From a checkpoint of a small transformer trained on Wikipedia.
Training: a variant of Adam for these matrices, 686M tokens, 10664 steps.
Each number is 128 + 32 x the weight over its row's rms, rounded and kept within 0 to 255. Layers, rows and columns count from 0. Numbers have three digits each. The size before them is the row's rms in percent of the matrix's.

# layer 3 MLP down (transposed), 1536x384, rms 0.0469, rows 843-859, columns 0-191
103:156085104123104154127140119133159104136115147108120108150151126114141174115170165140109129147089144123160160137136112134123131159143141184124127067151077143116209163131185156177128124153098071104115084152144168148141131167140117144133121074120096154041123118149105135133105132156055121144126098075098103120150102149118144157121107100161098150183109066149113096122109166138124130156085132103150140133117098125108102130114093193167172100149097163154206145125121082172118044098122141028109096138123077111121130070079157104181052116097150087155171188142128064171167134121155086104
107:180116080084103112101192122122121098140083125121108109099136077134129103175075119137202103092114125141151180050106079170162130157057128114130160142143172157169082119116131095151111102131137082149087109085172138121139118108105182146097111143154166144138202153149133184161157140140133085187096111177157184063124131133075110132138090087149113127119193141098100178111146087108081177081142126157114110121100154125119088092166094123131153078091141116190138155118141133149146161084203169151163139167086095146156169128142092195116192120109166146105203188135118120146150159090157103148
100:170090153151133132094101067097135177131133114119146132110151151082093087129206107132166119128182105142132087111082120124116118135110144067106119162069146166119106115125120112127178198117107068117108163156123122163112114113171086137124165133124145161086125167171166061087087183106125090115099141082158111139148092133096153121187087131118099131187126081130205123139142118120182125095075117086152151166103111115086190140152110125118109072108122105105149152138152150169177159163130142098154152140105126133063107123121069168168146149181099162165113147167143136133134149140136092136
091:157140120095116162098143121129146136090137130145114144127119154157165187151119089119115089105142129102121137143152076157078067142189123072102177127100137121069076178121174143145133123164137148128169134151119119076106122195146099175152076110143105100128124078134140089118103096101157185095118113133213133140128128079116179140171142131103143097120188124100088116156147168122124121133140133097145114093136141054092152133174053126133122168188085162080143134114146102098170166101138175176140176089102059130114116138100191095159132130045156088167093138101125166110115137157152145131
104:155138215167153118171100178133154136092172076141122122076156069108122107136070151132111142132140062107079158086139095134157116204114133128133107120104198116122140217098069085092134078094138143083143136129158127164118115104169123102142133058165130151225108082143143150036135091112154144069179126128112123166135176117168120138126136136086118148142156137125127090122101146166172116109100172108142137144143113188162139179180141124144189162080105096089147081099157132114123170105080170133114143149134118136123130123108161118087157113152128107147111151100106139157133089135111126117
086:122078182132119128144145126169104160099108169120113125123162101102120139077172168126148135137144139162117099176130158103116119143085151146060157182169122083140127096221117144181084129088157111129136169137137062112138155069096160122104143111138151134111099129182138107119129148171180140103124114146121140123086136137076187172176110120182118143189120144173118148089142080138171136163152148143129140071157155107097170104146114120162107166123159198143118085098145134124107134103097162125075104128152152125136107095157189179139138125129199156154127182122187117102094130159129104140
096:089089140150167158105091099127113081137080118145125141139145100153089065144133134165109128114106103098104056158145066139182188149055106111161158129082121070188125137128088116070122098118104116129170175060105147155085132147112126162126126144136147126137118090143092111100119177121170107130114102127148098161126172070174164082161157186132166158140152153105174094153131110103139176135138090070070125165161110129140117135098157157112136126182134189125105148137116121134160121124164156117179152131220102125176092106138099218145156169155148135087123172070135096139136105096176119163
100:128168138081098126135100088190133087231107093103124105166108053148145161158120158131145089130132094086141151120132130163148138114134099106091124135104106155133123108104124087160115170172121155100104126120118081164143172098137137132111125098114155113191092125160123170069186080150119174153133115131158115127113147089163084108095116148101055133157167139123146087108122145127124113123136077091112146158050143158109146118146137145220093098154183135055156188154082119169151109104178150100110146088160147112171097073184187084158101161139157217125140135199112153126124168118159125168
104:107110092084136162172091096127160121203156122116116120186100097120084186079088106106108124074088143175162118116190159153080086096161089168128114151112153165141163096130093163108129094133149081109129156177067108063113109161149154108114113098172088110085126020124128132043099116142109142112097049172073109127087112141129108138129159121114137129167156117140115103164134085107135168111093126225111124087137128068172143019101119115106128195137146134119116110130106100148099130143107127200172185082151143119113094056141161106133157120151138135167164112108082136167176126129140109064
092:159209149130101163098154150143192121121127146157166160106083125130138137164123137134152159091141093072120113131141119129120093112140132123161159178092161205181090071089152046109106155169071123110113126163113072127127111145163070124135132136205084111182075104148132166141133124161114107138166159073133117095116128094127127134107080178083118125135089152118089156091147133122089123145136141188152130130102163106191120109162106109114098145104100204103084176172211104099103188124159098137166126204113160175135144140129110096141133065136143130106123074103102162159154138091120172103
100:089117118204142143087152117127171152111152089092169149174138143144140134137117081046141168080149114111122097153127121146097118092146153113117089147105100098159153139113151083147152144154106110093156118107095139117174086070124203147085160192143173206150121161224145158149101133091117124136154119136114173152098145198084149192149132153147069137124081149109098112122151148178067104120149142126139146091124133114167131091089173145094126145114112066149130157071121117158175161181104120146161125105175180134154118119100143164146083169165124086150112148100051151116121142098136206191
100:155146145086152108132134109100087116154100143140147121095128072140063170136142177123110127123095074123202178096111155087117129131145141135104132175028159129182124132173084101134117097121169088125219106127088089172118148162127197112117122103098139111158101107159156119119071114068154140114131114121108190162107125159076053104161117088142084133206115095155146136151129121134176104161105113078105097124133130110138125120103144160167160131132202126095091100145166146097135116096140135112107114130149148157134157091150152099110141057119085090126146186159114168088138152154129092147
102:156142107184082089132134121189102114131203109095118054163131161204136146068120166096088128057176113118155107114131129098144180180134115173090077127090138156092160119133131102109084129108172108132191151112194178122105169156084082134123113148098154121151139127130143152075167105101160129164140136098113184120122158147145105113138106108145104124144109118131116080169087209138100126124131149155120110097040096058188095137075138103157106120103123137094160155169141079079100139172123180124119159151106103150155163116153177089203148137149111099105168078100088135121138160108141062103
104:166158133036154106141136103185123146152090126185140140059199082112108114168106120170189126139171164116106117163099091167120097171096170134123149099196126084104113167138085119108119158123178115102157168107114129203192149150151106101136105108132074110154107061146098110095102100099157113093130089103131160130134108086103145126081084103174242109162089126128090136124080135123118155097149124132079125147144104152156167120131108093129126174103105185118086137088106093138122181066162112161114171107100095057174151116122119139103158130094121089147120091177171143149183143151084121120
099:108091145114151135128122088102187127131159131118158067124147102134179170094097101087121106126071069158160198119126115118101156116139148124153139082120203203103147110133122115104102153102136164129093095139123128143053084122123092137091130186094123126134134097165150125129127131187110116102110111103160087183110107121157094116060069125096147095148122060134152149159105125129176133114107113156055113130154085112115155122152105053128084089124071176152116111139144108109134143157114077128114091128139096139082112105110148140124100139103155152103141058178136163137157153133107122105
097:099137175201068143131110133124161136131115150133208162183137165118166149141105164142118148123121135133071096071147150095125100113122144167140105136117114137130168079096127112080120146084103094159113104146105154166134107108180105126161083095114131116109177132151186140148152088143148103050132112084072152123130125143196078175085118098134180124148121103067140144111110082063190157157120192138135060118158081171128100111058141123093111130126125121122101139175172098147151145065148101110042201102121102089131173155120109122080109120135139140106137147117104188140106128168153107091
095:139134130093089089173117119146135131116105158140148156105146133114159139160095200106095119162134123086102170193145119173101123117155142034131109169119142115133162080113105081131089177178144141112100117163127123015128165133158093099143134101123103178100101068121115103063209116188180155097170146116165138115163139129082055107123056132107197199157161164126162121118148109132105115091126161176156193107118118122153093120103089130081065172120096116125139145101086102126123068119162207107103188129124182088080197131134055092166192107077133128119132106146150136131152151126210102144
# layer 3 MLP up, 1536x384, rms 0.0657, rows 844-860, columns 0-191
107:151189154159141151112120158115190136100117088062115171175070125108127101108086120125162165159138161134100150086131029108101134096105170115170130156196158120097110132119078137138102066110151148133102132143143126101063149137165118110141137178128055107158143072134148191112128113186120083131126153175079207163146130144159108105152102124121117166179157107164125161105099122138086151155122140056179065148202141122150132114120138177137120137098101109062122119124100142155132123137149077072163125084110146156100154132157037121105142148136133169053113136127164109159212147214154158101
098:135120207104092100100119078142130129173163112077118050173164151161137170125042104070183090133164150149060136187139049130178114181147162145119054101078155131107149196119124146199168094102059066160057136185142141134111100096147119132143149103138119138111116164116164105130130116151135144149093154185127150067187119183129134111132168122107154092127189163145121155128167178105051094083123132095143126123135116148126073157154141186092143138100171158193124170167115130109125109143076071120146167102190113143128136157130160126153168110135116125075151120139106180129166135155141148154
089:121137102134153105139126189159151156106160128125160121155125181122127102143090183125133066186093127106151103092090144069111105127128069136139110123145131074135080121136052144125113127141124103178141121118166142143101139084139098122178095207123145143154122208154158142092126151097179102120103127079114171118129154126102113123088154073147083091155108125160133100144072091079169116087151168132123103100116121192126071146179148184154070132113127125193165078145117091092182148076135175133191122106142128190150172137106142142156203130132032114157109169107082060165135162120160125100
105:100119116147149182106108133070110085140137098099117130124125149119130180094075062098088163138080179140140147184187127119117151135124131151117063130096171114110106131152226135126126047138108104108150149093116144124117064132180093111127130155147140169100099177106148115109175130134113094155122097162167156156130095105149072049079130111176172167141075083124111112099129206153134121169123114050124150156145118133161094129130157169190143151102099067143145053121151112154157139134113089169155079109140106145214151138143047147085152137103119147137119136153071104097127069165096108121
090:098092086116082125088125181051172120129107063193080131161161158082157139135049155193062129112137160083179161186167134085133190113126138143157171126119108104074163137120142132125156070082112160126100131103129173133143122173093147123151119163123124110100107105080143144072108181105133149139103100175133119149136135190140142088158139154065095094115162135125082130118142122090093219094066125128059129157187131135156114153116151169109107143228072139113148147166113128091092137100127130084146165123204186149081133114128078091126100136170133115072079158132085092159153144084143176091
094:120151160107165136102077125110132123122107106086130111102143111127148137059130133070119112151158194142130169110135186110203111120147173118064153107104200164156095150164153130188165079060122158126113114177162153102083153092097161143115090116150109112106144132126132125166171131199168091155091140127096166060174088083147133122166166121112178080156096056123130148143120177143150135102111136164151124125142099167122136108172160141171111150118113129091161064131132148149122141099126095057096125094097141138127088088108099144152182063156107148059117119153184164118146113152080146105
104:063135144135158134143161143153181096088112117058147175153122123123154118134144182093107139130100164163137150117144089156109144136130155141145158095153149142151176131091098103216161084115121140106148178168108128076121164125113109111099151169152108163145112147169102110104114079130065104172183098136115122108104103080142032140147122078049068162151176084084038130182093151110168114142093170109154111198175050099133110132169116109092102110127114107127171126157182107127198131108159116162188118142096118153077140113084148085180112193144103182142110112106116136129132118198156094070
101:159082137093105124131164067142124100144160107182120129140060128078175119140085145147100178140157172155096162134136114113131090111119128172135154141100089153174126117166126109091128129108138210137116190166065106135113097099126098135091099083196139119175134068110145129106148156116120099148109036159175083218108134130126116123144183109076095133177153198111104096109123106124074175108147155179160154101149138117138064123137092142179124134189106139138107130156103124126121113199089087124126168125145092157123128108149131118128010118121175147100113143081108159185168142123083148159
093:096100102099111114134129125131130118132063126160127128163118118125153166086122155129151115166151123163204123122170150154114153162123100118131182042164142142107155130150105175150105111070088095133114164097162130102114114143153121133131123093036170093091085171133172089155124115152150111078053118147080133135129087170150088056137101122131145182093110161122149144153160105121108115116112125106140127118110186161100164117104213147138140144129138133117174135126130102182147100128135161138154118099163152146134094131138094151102127148130152142081086197116130112054153119149106168119
098:129104119141106124119127076154145120206125181147048122171154103112118112133108155093161156101165160138096082140091155053126079124113101122152109094135102084169084136109150163156115091119145100134151155102171124129072176161124115100118157189137151142112117110156128107102094141127127125119206138164127158069111097146093089155109096134132151116128124105082096127075223152161120120211176133172101192075134144068171136113133126168073078178114121064135141095067159108151154153111097114144138146148119168092122067171127067116133097104196089180148135142128077117153138143102123151156
100:160120130178201153143097124063159130112157129118154115123098136116149059145155155139064140190106134106176167133166173129158153109118145165155178103070163145130121176174065116116080088120115112116125080128125151139106146090025147105074119152095135152146160135128122084137120124093114104130100103107172181148095147107170115135096161163146106154146112129113134181160144108087078099125034110150137162072169124181165154100118123088176128166168177149192110107148138097082178147143135092087100148123134102079144171088095090105086100149149098157133125129082068079144189160116146109107
104:186153137162116109097092182107150096115155109101143171164119191088140111137114142068135142140158131156106143136094097149078136134142157041087026150096138152163165120133136168104169095156125135091135166159113164135152128184110165138108095154191123099149095108128127086113126112210144099144209125101124164085053125084156184108163152098152184083161090102104120185144098117093092124183114078119155101122143152096155130148154139141130118109165077105163128108140122151130095160097162108127079133096165075149118096141145148107100154079175108082144156148207150145161140156150089106090
105:138136080215218154117126155152203176099107072163098132139104136071092069098079127187135154146123097092144097159124147166152073089078131117099147152129128098132140091108072106125161110161139052139190119106159102159103069148186124077091133150102109144105117176136146206089113109157148110149063090112083145127138157102114133136128078091118083119141099099131145134062094151114182103137099158120124073178119079181186143090105111217098109127130155092134111129119140091147092092123109129120113095110114181153136147163145122185131139111125076148146179128121134100146112037126191132061
102:109132114141091154182115103151162116156148197162110139116135119156131093106109070073068142156119156032178107095125103103106146184132112150123145129091147142078114143189106144134135188109106181160129163186182136098177110155073069150110143132121119057149103035174091113078132074113106155114161123166098161154152147157203122157152205124150146119164133106123161104140143132144148076101102185157129158153143056123145139162147142133086117180147155118120146105140179090183134103074057099246150163183101128089087136112207150082149107168071198150103148128230154112110134133113105115100
094:163076091086179181140142145111122132164115055153126092131135056133105140139175118159117142139118128123107164128132138145124118169161203163142151101197111138145073193094143114161137210140097189089143153197129133122160128032107100187076111127125109154137139122171155180156127113091133055130111124111133107098140087118102151126124067178145123121136129125116138106137094178075129157138124103174167116131119143184166126125150133157159113117090101111140167101150139160107155090082138116132127180115126053116147112127085163095145157155121141105140137109115130106170103114147088086110
096:138052142151116131135092067165083108158150091111140102111134098141089099093105144158194155122132149186081167080071075109129127153133117107203142131135129123070123112121126130123143110125122141185135153179180147166162146131092139130138128127089155125106110119183124094092108148084156063152118142156085122040178058148123140136126118142149122141199175099163130108133150117151146084149057160103114108154147093137119098152120142137159121098126105125156135135096146088089143195156121102081107165154087148084192117090111141058148178186194090165115106110095121133103177183118105136116
097:124111150156150142107168131139094114169171129139141193158174150158140132078131058158208109129150098134146120103131107168113171183174158189156099114118100215114121089132193169141096132136095102124062190108110140077155090072140153160144150154090100121130087144109172106147138135102145101119068108103153157100135151119144149110146190083135123125150069107052148084122125139083150098085119085159073145132086153108113102104183059197148175147170076161122191098145115162156152161173159099120102107141066140126103177160189140094131162110120108118075131133093126072133106088137099139076